config.toml
num_hidden_layers = 12
hidden_size = 96
num_attention_heads = 3
num_key_value_heads = 3
head_dim = 32
intermediate_size = 192
vocab_size = 3708
hidden_act = "swiglu"
norm = "layernorm"
norm_place = "pre"
norm_eps = 1e-05
positions = "rope"
rope_theta = 10000.0
rope_fraction = 1.0
qk_norm = true
attn_scale = 0.325
bias = "qkv"
tie_word_embeddings = false
parallel_block = false
init = "uniform"
init_std_qkv = 0.0506
init_std_o = 0.0
init_std_up = 0.0506
init_std_down = 0.0
optimizer = "soap_variant"
learning_rate = 0.00922
beta1 = 0.95
beta2 = 0.99
weight_decay = 0.015
lr_head = 0.00925
max_grad_norm = 2.0
warmup_steps = 126
schedule = "wsd"
decay_fraction = 1.0
decay_shape = "linear"
final_lr_fraction = 0.05
batch_tokens = 32768
max_seq_len = 1024
doc_mask = true
train_tokens = 144400000
max_steps = 4407
dataset = "wikipedia_en"
Each number is 128 + 32 x the weight over its row's rms, rounded and kept within 0 to 255. Layers, rows and columns count from 0. The size above them is the row's rms in percent of the matrix's.

# layer 8 MLP up, 192x96, rms 0.338, rows 57-80, columns 0-95
size [109  92  92 104 107  94  98 103 101 105  97  92 100 103  89  96  89  93 104 102  88  80 105  87]
[[163 159 136 112 131 124 140 127 124 134  36  87 116  73 115 125  97  94  55 121 126 149 104 166 105 137 171 164  76  77 150 122  61 157 137 139 103  99 136  72 193 139 125 114 150  94  90  98  74 186 129 101 133 142 133 136 139 158 171  85  95 180  96 120 132  93 155 161  77 155 131 165  56 169 133 139 119 112  88 166 142 136 130 130 114 152 144 127 149 150  83  74 126 125 166 154]
 [ 94 131 123  98 115 116 156  94 148 174  91 171 130  94 141 114  72 122 132 146 133 165 123 183  91 154 143 128  79 102 153 149 170 157 103  87 147 142 136 181 146  80 114 123 133 109 121 126 179 160 148 123 187 105 186 101 168  84 144 152 147  96 139 167 104  70 109 124 151  59 120 107 122 101 136 192 212  97 169  75 112 105 161 109 159  82 115 163 193 125 139 158 153 153 139 146]
 [101 132 117 132  89 129 109 175 135  67  78 159 144 152 117  96 164 160 169 111 113 152 166 222 128 107 115 113 119  94  76 160  84 127 131 127 147 112 130  71 175 132 127 139 152 162 145 140 101 132 119 181  89 174 118  96 100 123 162 113 171 141 102 121 104 187 188 103 127 109 141 147 140 149 119 123 106 161 141  91 175 116 153  55 185  84 142 213 118 160 156 161  94 113 106 153]
 [144 132 143  83 152  88 166 152 200 120 138 142 145  91 182 106 154 101 118 112 162 141 131 129 133 133 102 129 136 141 173 143 109 165  87 106  87 106 182 111 174 153 189 136 110 108 119 104  92 117 179  65 169 116 173 110 127 118 134 191 119 165 117 130 108  90 130 129  74 153 160 108 129  94 125 123 172  83  68  90  26 143 109 146 116  99 129 168 143  58 118 146 119  78 147 147]
 [115 162 156 125 141 130 158  93  86  76 152 119 150 133 144 132 118 112 126  93 138  79 105 128 149  80 109 112 172 117 125 142  75 100 115 163 175 110  94 151 120 156 133 139  73 128 149  90  93 153 157 132  84 156  82 172 137  87 165  75  90 143 113 102 100 129 135  91  90  86  81 150  58  68 122 111 101 159 154 165 108  83 170 144 142  98 110  87  87 158  70 209  81 137  88 132]
 [116 125 121 121 119 178 116 137 120 132 177  66  91 128  87 156 148  91 148  98 159 112 150 118 190 146 125 136 132 154  66  94 166 126 110 127 116 178 153 184  82  77 197 142  87 123 103  82 135  89 154  88 137 157 115 104 172 109 146 123 133 146 156 129 125 118 125 157 131 128 197 126 155  83 125  74 203 107  75 124 173 130 111  91 143 172 163 135  84 172 175 163 127  82 141  89]
 [122 175 120 116 112 122 125 108 136 148 112 184 125 179 117 133 139 198 153  60 134 111 181 142 161  68 104 144 152 140 147 126  99 151  65 149 120 128  78 108 130  99 143 140  86 103 117 178 162 103 152 239 139 153 122 153  83 121  96 163 166 126 133 162  73 134 117 155 142 152  86 158 152 117 132 163 109 150 147 125 153 110 132 134 127 122  71 185  83 113 176 113 202 156 101 150]
 [159 133 142 165 169 190 123 143 110 169 155 182 175 146 122 170 132 216 128 130 103 147  78  84 150 128 109  83 132  86 109 131 137 139 138 114 109  82 106 155 123 165 169 135 134  62 186 115 166  80 110 115 172 150 129 146  59 125 126 141 140  82 135 154 148 109 161 101 108 147 182 144 114 154 157 144 149  61 117 166  96 125 155 150  82 168 146 149 172 199 111 135 118 172 148 145]
 [202 129 172  97 108 121 132 140 120 178 129 194 112 145 164  99  76 163  83 120 119 158 114 111 151 100 130 131  77 103 118 121 163 133 161 188 184 127 137 125 121 150  96 181 155 156 153 116 129 101 112 117 150 180 188 126 134 130 156  67 119 111 105 134 121 142  84 165 121 112 147 105 184 110  72 141 150  98 148  94  68  80 128 151  91 134 142 130  38 139 117  64 104  97 118 169]
 [161 132 113  71 111 132 134 130 171 123 163 131 107 151 110 151 105 173  83 142 138 139 171 116 107 116 147 133 134 158 107 164 127 165  91 131 109 146 141 191  91  98 104 133  78 149 100 176 165 101 117 165 148 147 142  74 123 120 114 117 128 167 125 107 189 125 155  60 121 163 154 108 184 150 135 174 170 172  98 126 137 133 111 199 118 178 153 120 176  99 112  69 219 125 201 108]
 [160 107 134 192 119 136 162 216 183 175  79 113 140 156 108 155 162 134  85 149 166 117  99 115 121 133 142 112 164 128 129 143 149 161 136 127  22 124 128 187 132 159 147 128 152 127  84 117 136  92 152  45 115 100  95 136 142 104 122 167 179 141 157  65 145 100 102  92 149 149 128 122 129 200 115  98 149 140 106 108 158 110 155 146 183 154 142 131 163 153 105 169  95 150 140 157]
 [ 85 161 145 162 137 115 182 138  69 203 187 157 140  93 102 150 105 105 154 130 121  56 130 100  89  86 112 133 114 107 151 111 149  87 133 110 160 161 126 108  82 172 131 136 170 104 162 174  81 132 139 147 146 126  78 171 134  91  82 139 142  83 140 135 116 126 132 105  58 108  85 194 111 115 115 140 108 125  78 153 140 147 132  81 173 150 164 139 163 165  63  85 154  99 140 143]
 [129 135  93 117 154 139 142 135  78 107 101 102 111 158  51 139 148  77  48 186  90 134 101 106 125 102 126 171 144 168 109 153 108 122  99 194 125 132 111 146 129 140 130 136 158 144 113  84 139  78  35  88 151 153 110 125  53  70 152 124 114 195 159 167  80 141  84 141 148 112  83 118  89 128 117 161 126 134 155  80 142 137 137 110 174 196 139 117 144 132 135 127 119 136  96 137]
 [ 88  80 127 167 170 107 105 102  98 133 104 119 137 145 108 112 119 143 146  98 161  98 107  71  61  98 106  97 118 154  91 195 189 117 146  86 155 130  87 171 104 109 128 205 116  87 107  92 165 121  64 145 105 132 177 106 144  97 169  93  78  98 190 181  80 153 114 176 125 130  96 159 124 147 124 106 146 124 146 127 104 148 109 127 145 139 118 148 218 153 156 129 140  98 113 113]
 [101 190 136 128 139 128 110 130  55  77  85 162 142 102 164 128 121  94 109 175  99 121  96  88 107  95 112 113  82  99 104 154 119 128 151 117  91 157 171 145  93  66 114 101 154 185 130 134 129  41 149 186  66  92 127 122 119 149 172 165 111 158 102 169 124  92 113  99 106 118 104  93  88 135 172 177 110 136  86 150 155 145  82 128 106 140 172  92 186 106 130 183 141 131 144 134]
 [114  79 151 114 129  82 148 141  83 114 169 129 112 160 136 138 109 120 114 142  82 137  95  74  66 151 113  87 137 126 104  95  74 156  85 170 167 174 163  77 138 151 138 165 119 126 186 133  90 116  83 130 127 104 150 156  48  88 118 160 104 114 146 120 154 106 142 141 150  75 132 113 111 112 175 148  90 143 155  93 119 201 146 150 171 136 147  94 111 174 103 199 120  54 160 142]
 [147 122 124 187 175 145 151 109 122 112  98 111 101 181 109 140 148 140 118 164 147 101 145 155 122 153 163 101  56 110  72 123 170 130 128 126 142  93 131 114 157 123 127 118 101 114  31 126 136 120  72 149 157 162 112 100  86 114 107 151 141 105 134 192 165  49 149 140  75 105 117 155 141  70 143 109 152 168  71  73  86 140 105 181 151 132  82 128  87 141 134 128 119  94 168 185]
 [ 91 123 117 101  44 117 151 116 200 109 160 176 147 104 137 140 107  86  95 125 104 130 152 133  92  80 164 124  94 164  84 196 130 176 158 138  91 102 135 184 109  81 159 150 159  80  59 104 107 146 116 105 119  79 110 167 133 109 135  87 167 105 156  75 141 108 141 129  75 197 113 133 101 121 104 108 134 136 106  83 119 107 135 122 139 113  84 169 142 137  98 180 109  85 114  92]
 [ 54  99 171 127  89 117 119 152 131 142 113 150 128 151 125 186 184 128 149 118 163 118 136 163 138 150 107 151 126 181 181 131 114  84  74 128  97 119 107 124 101 180 101 152 135 103 135 161  94 157 103 204 141 158 131 123 100  45 202 152 165 123 109 189  60 106 126  64 106 132 111 114  69 156 126 163 142 132 108 129 103  86 149 154 146 152 112 112 134 122 113 137 102 160 194 118]
 [151 114 143  66 108 143 155 124 144 152 100 118 108 166  93  69 157 134 124  66 164 104 107 141 121 133 125 108 173 163  91 121 162 155  89 170 125 209 168  94 128 111  84 185  99 127 153  73 100  93 119 203 130 148 116 128  65 161 107 134 143 113 164 106 124 120 168 116  99 135 141  87 110 164 100 101 169 104 132 160 138 120  73 146 158 114 141 166 199  96 188 152 132 140 140 186]
 [118 160 109 144  78 116 109 132  60 141 144  87 114 133 147 116  86 188 157 141 170 128  71 124  84 117  95  92  96 168 109 200 140  76 160 106 133 102 134 141 168 189 116 103  75 135 116 174 105 112 131  93 133 100  77 110 120 149 134 149 130 104 166 126 156 154  81 161 183 153 120  97 180  96  96 204 105 128 103 155 171 152 148 142 108 130  58 108 186  84 141 144 124 123 151 135]
 [108 167 104 170  94 146  92  98 149 137 138 150 125 146  94 140 139 131 141 110 126 147 111 183 138 194 123 170  83 104 103 133 129 102 162  91  87 158 143 130 189 142 126 142 137 125 106 152 122 148 198 194 169 163 131 106 185 170 178  89  84  78 127 118 104  50 160 175  87 116 102 143 160  45 137  94 164 155 109 130 138 109 108 138  59 161 102 110 144 168 112 120 132  93 107 126]
 [111 111 157 154 101  89 136 117 149 100 150 120  83  97  85 121 104 127 177 153  96 117  94 165 160 114  71  94 154 130 149 127  80 102 183 113  75 174 187 103 155 139 148 114 136 141  71  70 143 111  56  66 145  67 121 113 145 141  99 142 103 140  79 101 114 147  82 122 144 107 154 101 163 162 191  95 159 155  78 138  73 117 122 188 120 127 106 122  83 119  90 164 145 100 121 150]
 [135 143 112 116  41 108 143 131  95 158 127  88 128 102 123 147 127 125 160 175 133 155 133  76 198 122 118 101 149  70 146 114 174  95 118 165 128 137 159 151 113 132 111 113  84  95  97 113 131 149  95 112 104 142 113  96  86  98 188  56 105 148 147 183  56 168 107 105 144  56 141  74 134 157 108 119 119 113 128  97 139 190 126 121 119 144  90  30 120 110 165 120 137 119 126  97]]
# layer 8 MLP down (transposed), 192x96, rms 0.319, rows 57-80, columns 0-95
size [112  88  98 102 100  97 103 101  97  99  91 102 104 104  91  97  99  98 103 101 100  85 103  90]
[[138 142 106  98 130 140 196 145 153  83 107 140  60 134 163 117 100 129 153 140 109 112  74 155 170 139 138 103 175 141 107 136 161  87 122 135 136  77 158 166 111 161 121  85 111  80 112 128 151 155 144 134  94 124 145 152 105  94 130  79 118  75 131  12 151 114 136  89 122 145  83  87  52 137 160 112 130 127 121 114  73 136  96 148 165 125 117  98  98  55 150 175  73 134 144 152]
 [160 111 112 125 146  69 100  98 125 149 106  60 103 161 135 145 141  56 179 199 161 191 124  91 115 146 106 114 110 113 161 127 131 124 160  67  85 151 148  99 188 109 131 119 138 217 126 120 144 102 127 101 137 138 102 172 152 116 134 120 118 146 147 110 134 156 157 158 157 137 131  90 147  92 186 112 144  96  64  55 118 179 116 156  80 155  89 147  89 153 137 122 145 102  92 108]
 [124 162 132 135 123  91 141 179 146 167 123 144 130 103 122 132 107 117 156  90 164 124 173 152 141 116  77 185 141 144 177  50 183 124 137 154 174  74 122 109 118 155 123 110 111 123 133  97 165 133 140 157  90 173 165 174 121 178 124 184 131  57 149  80 158 160 149 156 113 153  87 150 110 133 107 150 154  86  85  88 151 219 147 108 170 133 119 108 118 114 168 105 102  90  97  73]
 [126 160 175 128 162 144  43 178 161 138 136 109 108 119  90 150  73 117  81 230 138  86 172 130 167  71 163 154 144 163 103 112 140 159 123 135 127 142 104 148  60 150  88 131 130  71 158 144 101 136 112  78 171 170 161 122 118 100 172 109 115 152 118 108 102 158 179 200 121 124 134 120 186 128 135 112 120 113 168  93 137 104 129 111 142  91 102 114 168 147 141 117 118 165 112  92]
 [169 150 143 131 155 135 121 132  87 233 135 117 138 173  79 129 137  65  87 155 132 150 115 133  80 166 123 117 125 144 153 171  98 122  81  90 103 159 132 118 117 116 198 149 147 168 175 169  73 150  80  92 108 119 162 124 109 165 168  45 168 121 137 145  38 137 117 147 161 145  99 116 135  78 123 135 114 141 141 104 110 141 130 167 118 100 116  94  95  94 123 106 138 100  80 108]
 [204 125 158 133 145 106 132 179 138 124 134 114 140 102 134 113 148 152 119 110 108 129 136 131 102 162  75 156 150  89 139 135 153 185 144 121 134 108 149 149 173  60 140 106 177 134 143 124 109 118  98 164  89 110 227 103 121 152  91 159 124 126 101 128 143 109 168 129 108  96 109 124 158 204 193 139 135 120 166 156  64 124 132 188 100  85 129 114 120 177 161  44 132 137 129 196]
 [163 114 114 136 104  95 164  82 126 106  63 160 185  75 108 177 156 124 143 171 161 124  98 110 147 100 115 183 152  72 135 190 125 137 109  94 106 153 103 158 154 130 162  83 158 126 115 111 154 114 144 124  90  69 131  99 150 132 174  98  96 180 110 135 129 127 133 150  68 161 137 122  76 149 163  74 153 143 127 143  80  77  77 119 103 143  70 114 133 155  70 177 110  89 153  92]
 [175 143 138 146 173  92 167 109 117 135 102 149 140 121 129  85 165  61 122 130 101 205 166 141 122 194 115 137  96 137 114  83  85 118  91 150 122  82 119 126 167 100 153 127 103 200 136 154 148 146  72 127 126 102 123 155 132 196 120  86  71  97 160 172 146  83 123  98  78 156 125 139  84 118 130 169 156 110 164 137  98 137 129 169 146 140 191  92 140 159 151 117 104 184 133  68]
 [ 70 150 106 137  56  88 117 163 141 139 113 169 104 130 146 184 127 141 131 133 170 116  83 111 170 124 132 142 115  84  20 158  90 153 130  80 137  76  95 123  88 160 121 140 119 157 120 153 123 130 113  85 129  92 132  98 118 110 149 132 139 123 153 141 139 124 170  88  82  41  84 126 147 111 156 143  89 151  85 108 113 121 145 132 158  77 113 185 192 129  97 151 132 124  55 141]
 [151 126 119 176 112 151 144  94 102 123 190 108  94  98  90  83 167 122 159 116 130 114 166 129 138 126 117 130 157 152 166  89  56 147 170 107 151 146 162 164  72 145 152 115 132 150 182  61 165  84 103  86 127 149 152 162 120 159 121  71  92  83 145 111  87 111 113 121 170 134 111 163 177 122 132  98 116 103 194  99 141 168 149 207 148  89 140 113  82 132 113 131 102  88 177  83]
 [ 90 148 171 142 133 110 139 184  86 125  95 117 112 147 177 143 110 115 141  95  94 129 110 137 150  92 112 149 146 175  93 166 184 170 155 153 185  80 104  99 196 154 125 141 128 130 190 140 166 142  96 106 183 163  75  99 135 147 126 152 151  71  71  92 106  95 122 144 160 169 129 153  91 129 101  90 159 158 112 117 122 167  96 102 140 127 149 123  37 113 102  64 122  98 113 163]
 [ 95  96 166 144 164 125 135  91 170 128 101 156 143 111 119  99  95  37 150 166 197 154 117 111 117 197 129 175 176 136 114 112 130 140 155 130 137 144  83 121  88 155 142 133 169 196 158 111 144 119 170 102  96 117  84 144  82 131 124 131  64 138  57 140 100  97 117 145 126 131  68 139 123 134 107 142 187 129 131 166 124  87  84 155 121  94  94 139 135 101  57 116  67 135 157 107]
 [125  99 123 127 143 121 164 127 153  95 125 115 123 132 101 172 105 122 143 124 143  98  95 113  96 139 116 118 102 102 147 131 101 137 160  85 138  55 163 111 140 123  79 125 195 146 132 148 119 173 128  66  63 105 145 182  77 128 160  97  56 111  86 150 120 158 147 182  99 137  66 210 166 135 149  90  95 118 106 154 157 149 203 126 172 157 133 127  90 173 120 125 152 175 158 175]
 [ 97 135 116 109 121 157 152  31 147 139  72 176  92 126 124 110 186 106  67 165 124 123 128 154 114 166  61 181 125 105  87 152 146 120 180 172 110 151 136 111 113 159 141 180 112 142 166 152  73 133  95 171 131 110  84  45 167 117 147 138 199 131 159 107 129 144 112 110 132 106 130 115 196  88 138 153 117 103 106 122  94 147 121 138 136 183 171 145 132 121 105 154 124 121 148  80]
 [157 177 102 136  96 133 160  89 106 155 145 124  73 100 123 161 113 148 103 173 116 117 117  88 126 121  96 162 136 105  93  25 147 117 153 128 104 110  94 105 107  86 136 140 160 210 122 103  63 166 124 101 105 107  80 109 112  93 193 147 113  90  56 146  96 138  80 135 124 116 126 102 157  74  64 111 179 106  78 169 121 125  94 138 151 103 136 165 103 107  99 133 126 132 100 105]
 [116 107 159 182 130 148 144 135 141 157 102 132 133  75 149 149 146  59 163 109 170  52  75 125 106 139 112 190 100 192  97  81 123 120 103 128 153 124 132 124  69 157 143 112 121 136 192 133  80 115  75 120 133 126 157 128 148 111 135 112 120 189 103  99 115 103 156 213  61  93 131 179 106 119 176 131 138 148  99 123 134 110  89 160 183 127 128 175 139  89 137 161 121 140 127  76]
 [125 116 143 127 131 101 135 113 143 152 159 147 191 143  84 121 143 129 159  62 139 101  89 158 137 115 189 152 129 124 160 142 110 118  90 168 179 170 184 107 125 130 136  93 137 106 106 152  89 133  80 139 143 118 102 179 122  95 109 114 131 134 151  97 167 199 124 147 109 125  98 137  66 121 139 135 151 129 191 203 120  96 210 148 188 167 142 142 116 146  93 136 199 163 151  64]
 [179 149 144 139 146 108 177 106 153 155 135 110 122 109 137 104 125 146  97 153 166 116 145 186 130  96 139 173 153 148  91  63 146 110 163 167 113 152  50  87 159  94 135 122 125 133 102  98 105  94 169 163  92 107 114  74  33  93  93 167 163 123 120 111 137 179 156 146  90  84 122 105  91 107 178 135 106 106 128 123 127 132  97 175 161 163 170 174 147 131 161  77  62 111 148 106]
 [142  58 121  96 132 129 131  82 180 116 102 143 122 104  93 172 106 100 120 140 124 129 155 130 137 122 124 132 177 146 111 170 144 165  91 152 158  82  59 161  90  69 145 147 148  91 141 110 173  86 113 127 132 177 134 111 185 129 122  91 115 136 117  27 128  95 144 100 126 118 117 122  89 111 123 130 117 165 117 133 155 133 124 119 132 226  65 224 152 117 141  98 131  87 123 135]
 [ 99 124 111 150 136 139  30 156  89 182 193 167 162 102 121 130 159 136 171 151 139 165 112 189 113  76 155 155  98 121 157 136  99 123 131 162 125  67 112 160 129 167 164 130 149 140 121 118 132  98  96 128 165  78  81  80 121 108  92 159 134 125 104 153 131 133 110 158 171 148 190 186 155  79 132 133 130 141 116 108 139 111  92 168 100 113 154 113 160  93 169 105 133  58 121  59]
 [ 83 129 187 137  93 169 155  66 172 106  99 113 167 138 186 114 151 133  81 113 140 160 155 169  97 143 151  80 143 130 164 100 107 139 164  94 139 124 118 170  95 117 135 113 119 123 158 121 116 124 160 140  75 137 117  37 103  85 136 118 103  96 146   0 115 144 119 115 139 158 142 141 139 114 134 120 113 151 147 133 111 107 179 110 175 174 124 113 111 114  86 138 118 126 129 123]
 [ 98 116  98 190 182  66 153 126 120 112 144 131 103 148 121 115 129 152 104  91  96 106 143 187 145 158 135 108 154  89 204 161 213 116 130 103  99 165 138 153 105 177 172 120 152 153 173 129 175 115 126 133 206 133 152 196 122 194 112 154 131 163 149 129 139 136  89 129 155 107 105 179  93 178 135 161 170 120 105 120 105 170  76 117  83 155 137 125 133 121 110 101 148 120 164 101]
 [129 142 131 119 121 143  89 211 150 160 144  94 161 135 128 109 120 130 211 149 140 140 139 159 122  75 115  71 103 133 156 106 163  58 110 149 121 106  66 140 137 170 129 150  97 101  92 108 137 156  85 133 130 114 123  84 123  51 104  92  69  96 128 181 133 195 112 114  76 138 115 139 128  99 105 125  77  86 157 113 164 118 101 158 157  75 184 162  93 105 119 162 120 113  98 160]
 [ 44 132 150  98 168 100 160 202 121  72 130 130 167  89 161 189 131 100 164 114  85  91 141 146 164 103 122 114  94  79 133 159 154 127 100 122 151 123 103 146 132 144 147 119 141 113 134 176 140 156 124  92 140 114 140 123  95 160 104 109 111 136  97 231 120 124 142 164 150  96 108 157 128  87 165 150 151 186 132 140 128 123  65 107  96 117 196 149 168  86 178 118 191 141 116 138]]
# layer 8 MLP gate, 192x96, rms 0.318, rows 58-81, columns 0-95
size [ 98  98 100 107 103  97 101 100  97  93  98 101  94  95  94  89  90 100 102  89  88 107  95 104]
[[196 136  73  86 121 102 124 124  90 126 115  93 171 105 134 105 112 155 107 175  85 133 167 115  98 176  66 150 148 175 161 158  76 111 136 113 163  93 197 122  72 177 108 128  97 187 145 133 143 140  86 143  71 110 153 135  83 137  93 129 134 146 105 171 116 104 115 137 130 156 123 116 147  64 122 141 156  52 181 153 169 128 116 152 138 111 125 167 111 174 105 151 161 125  70 137]
 [115  85 103 191  86 105 150 114 120 131 112 124 146 114 123 132  58  92 132 107  56 113 190 119  87 125 163  98 109  97 140  78 109  91 117 157 137 112 137 120 162 140 109 149 161  76 109 131 161 128  76 126  83 109 163  90 145 164 130 144 118  52 188 122  83  65 174 165  93 102  84 117  86  90 150 146 109 116 108  93 169 120 109 125 151 149 157 140  88  84 122 107  69  82 107 150]
 [ 70 148  98 153 105 133 110 137  89 134 114 122 130 130 161 116  68 174 137 138 195  83 157  75 140 165 130  91 102  91 195 133  99 150 147  83 117  68 147  91  96 109 129  76 119 118  93 118 173  64 124 161 140 110 149 132 136 121  61 160 150 182 171 147 140 172  80 116 137 162 123 133 115 179 124 116 168 155 111 144 130 174 121 157 140 102 140 139  65 199  79 140 135 150 161 122]
 [133 108 165 134 101 137 181 202  95 113 118  83 135 103 134 107 145 137  62 157  84 117 152 115 124 139 201 134 125 107  99 101 115 101 161  74 129 120 160 175  91 163 163 128  96 109 117 169 128 142 109 163 113 114 118 123 124 110 145 150  57 165 121 176 133 127 120  90 157 108  91 184  81  87 174 175 194  99 102  90 111 148 121 173  78 182 149 125 199 106 124 167 159 112 131 126]
 [156  73 128 100 119 117 112 138 117 144 116 171 153 145 123 209 161 140 123 169 139 148 133 128 118 118  81 159 108 108 135 148 165 211 156  66 200 144 187 121 150  71 130  89 184 129 102 133 104 124  99 126 145  53 137 168 193 106 115 180 108 149 117 175 190 121 126 172 157 122 150 174 131  97 155 121 127 119 117 116 131 154 107 206 118 106 137 152 110 119 144  87 152 132 153 158]
 [130 170 114 145 171 128 185 145 105  46 118 118 129  92  96 142 125 109  96  82  96  97 107  98 126 157 137 116 173 147  76 114 120 126 156 151 125 155 186 175 166 101 107 168 105 128 120 167 152  69 122 131  81  76 149  80 174 134 102 128  79 106 139 141 100 165  98 130 121 163 112 101 104 141 137 114 143 139 164 187 147 124 108 122  59 191 163  41 126 185 114 151 158  98 127 142]
 [ 63  78 158  82 130 118 108 114 140 190 122 137 108  94 143 175 132 140  52 141 161 111 198 155 142 125 114 116 145 152 143 129 163 162 184  92 157 102 119 121  95  97  84  60 163 137 130 138 181 136 131  93 100 135 147 173 197 132 140  78 183 131 159 159 142 144 128 146 127 141 172 120 164 130 108  93 129 162 100  92 148 151 185 139 166 109 146 101 137  42 132 134 155  79 121 125]
 [ 85  61 132  84  84 110 172 118 146 185 116 131 109 122 137 160 151 195 121  80 144  98 121 149 106 188 155 168 172 133 118 118 108 122 105 147  91 184 161 110 115  95 118 101 144 165 161 135 148 164 157 186 111 162 148 118 200 154 127  84 110 119 170 153 142 123 193 108  88 114 123  76  83 109  76  87 159 147 158 145  73 153  92  91 169 135 160  96 143 113 119 139  98 112  87 124]
 [ 45  88  78 186 182 139 139 116 114 116 102 190 112 128 137 146  59 114  85 138 145 126  94 129 149 130 115  79 144  95 182 127  93 155  84 119 130  75 148 138  92 140  77 137 117 115  93  98 125 127 141 113 171 223 132 104 122 124 134 157 138 112 172 148 139 127 140 100 109 105 151 134 118 120 132  66 165 154  60  81 171 102 164 133 143 108 211 134 146 139  91 144 104 146 145 155]
 [164 120 157  84 186 139 102 124 126  92 130 142 103  92 132 128 132 130 110 110 117 108 134 125 177 122 136 172 129 151 170  95  42 153  96 171 148 170 115 119 112 134 134 103 155  49 124 161 152 133 128 146 114  90 169  99 113 148  97 119 152 140 151 180  96  86 159 146 114  90  38  73 139 143 168 154 144 142 144 139  75 108 106 173 112 197 155 195 121 125  80  73 157 136 169 124]
 [ 90  97 125  57 116 149 163 140 121 124 126 151 130  93  92 116 110 189 125 103 121  93 138 140 153 106 143 155 168 119 168 134  91 138  67 126 156  88 150 141 197  84 115  68  77 140 128 120  82  91  78 163 160 131 103 143  95 133 210 136 144  94 121 141 117 107 143  90 160 136 149  93 189 113 127  98 225 161 131  96 151 101 106 169 146 135 121 157  81 177  91 135 122 125 123 169]
 [170 127  66  80 118  73 126 150 149 105  99 104 122 167  76 180 145  92 121 158 130 119  97 119  84 112 140 144 167  88 213 155 129 133 136  95 120  95 135 116 119 124  80 135 171 143 121  94 149 125 110 144  92 106 154 159 140 166 142 142 112 142  94 156 111 146  84 138 169  67 128 141 141  78 150 135 126 115  52 173 135 145 136 130 191 101 126 162 111 168  58  85 173 192  78 132]
 [ 94 129 173 137 162 134 117 142  82 106  92 117  76 129 107 168 121 111 163 167  98 103  99 105 103 104  96 181 107 167 119 145 167 165 123  98 125 137 198  93 129 147  93  57  99 101 152  93 158 112 131  97 166  66  81 158 173 110 133  86 137 131 125 158 101  79 102 129 156 170  78  94  79  91 143 116 170 140 109 144 120 170 168 107 108 179  94 100 129 134 198 182 139 151 104  92]
 [129  57 140 134 134 134 117 162 160  75 147 140 110 155  92 135 140 141  99 106 188  86 114 182 137 181 107 121 125 168 115 106 134  98  73  86 120 103 137 157 158 163 130 109  97  59 128 168 128 128 131 143 133 120  98 130 189 151 106  82 165  83 141 154 135 134 201 173 158  68  80 173 130 130 137  95 108 145 104  80 118 115 146 142  71  97 117 203 126 189 155  76 129 106 128 113]
 [122 108  60 159 161 127 172 129 161 152 140 137 168 126 166 120  88 110 155 139 111 134 137 169 139 122 138 171 106 158 124  66 144  92 108 119 124 150  97 131  90  97 127 182 168 142 180  97 163 115 108 118 237 144 105 136 102 108  70 137 146 147 137 124 194 167 200 122 120 136 171  69 177  91 128 174  66 169 132 140 144 178 125 145  97 114 107 149 140 168 107 128 103 130 169 147]
 [127  90 176 122  66 115 166 115 128 110  44 132 104 155 137 153 119 163 152 140 173 134 123 159 143 131 121   4 171 100 106  75 108  67 138 110 116  94  98 112 128 126 126 146 167  49 121 125 123 168 133  75  84 168  95 142 105 178 135 129 162 145  69 150 132 156 119 101 114 114 149 104  96 145 136  82 148 121  65 118 146 165 107 152 153 129  94 135 122 125  84  94 149 104 120 142]
 [152 150 168 152 146  84 161 164 130 127 136 183 152 122 144 188  82  92 117 124 141 148 120 157 176 146  82 138 135 140  81 146 107 174 124 157  68 181 179 109 100 152 121  96 156 105 163 123 184  94 142 109 158  88  88 147 149 127 115 113 160 137 151 104 136  84 161 155 177 169 222  90 140 188 161 121 122 155 113 175  73 135 117 110 120 122 125 104  76 137 123 129 127  47 143 135]
 [126 149 141  73 129 109  98 118 124  90  88 133 111 146 117 144  68 143  81 123 147  90 163 157 144 175 133 146  84 130  88 137 133 147 139 161 114 132 128 114  90  76 161 119 161 136 167 162 169  81  78 146 193 133 123  96 119 167  80 110 131 118  91 135 201  63 149 132 120 119 149 109 123 107  95 140 126 167 128 132 154  70 206 168 107 196 148 122  88 149 171 153 150  43 117 155]
 [166 100 146 174 118  89 139 132  86 187 134 159 136 116 165 156 117 102 147 113  97  85 149 134 117 131 154 144 143 166 131 117 149 111  94 227 163  62 105  92 126 119  96 141 129  82  73 128 136 121 143  77 148 128  76  83 129 162  82  99 190  71 102 129  55 144 111  65 125 134 148  53 111 110 112 113 117 111 113  82 134  84 150 128  90 130 181 160 122 118 138 132 139  85 138 151]
 [133 145 172  55 182 138 141 146 116 115 169  81 125 140 142 153  49 101 125 184  83 166  96 114  47 204 158  96 121 168 165 145  68  64 146 112 166 134  99 159 117 169 131 138 113  93 150 145 160 152 139 108 135  95 113  71 161 133 136 172 103 102 133 113 112 155  92 133 134 102  93  84  88 112 135 151 132 120 109 120 169 132 144 110 127 136  72 157 133 133 142 185 175  94 139 140]
 [119 124 134 159 112 110 149 136 164 123  62  76 180 174 123 150 146 134 142 132 148 156 150 157 131 141 107 178 125  82 161 108  90 178 133 147 115  71  69  51 137  78 111 126 144 116 159 122 171 141 160 179 125 187 112 197 170 132 148 145  91 134 121 206 138 171 127 115 154 120  92 101 124  75 168 150 144 112 163 101 125  67 160 123 182 116 113 132 140 100 131 122  59  98 125 129]
 [109 144 138 176 121 160 123 105 127 145 125 103 139 145 104  48 127 134 107 104 177 138 172 163  75 132 185 145 170 174 183  76 105 112  55 155 105 112 148 126 181 126  43 125  98 152 127 127 137 117  90 127  91 114 107 125 129 153 180 159 105 142  39 152 137 181 125 145  87 135 160 152  87 196 115 111 110 118 132 142 173 134 139 128  90 145  81 168 174 137 109 138 163 125 115 147]
 [133  81 120 113 124 164 163 140  83 160 185 130  97  38 215 174 193  69 145 151 115 148 126 165 140 149 200 127 148  70 147 148 172 103 103 163  90 133 132  96 140 100 125 118 156 130 127 178 167 149 176  86 113 137 125 172 123 121 125 157 133 159 134  88 104 178 125 125 110  99 124 153 125 161 116 107 166 193 114 151 135 154 145 103  78 143 153 154 110 103 143 137 166 164 117 167]
 [135 119 176 128 115 158  93 109 154 120 111 127 164 102 147 154 124  55 141 113 141 136 138 134 179 122 178 136 143 178  59  99 106  98 125  96 174 132 142 163 133  71  76 145 156 133 154  50 120 187 161 124 135 166 118 134  78 121 125 105 144 126 122 151 118 213 141 112  88 158 118  79 138 198 108 170 104 120 129 138 115  99 114 110 117  99  38 118 132 165 162  72 128 112 111  82]]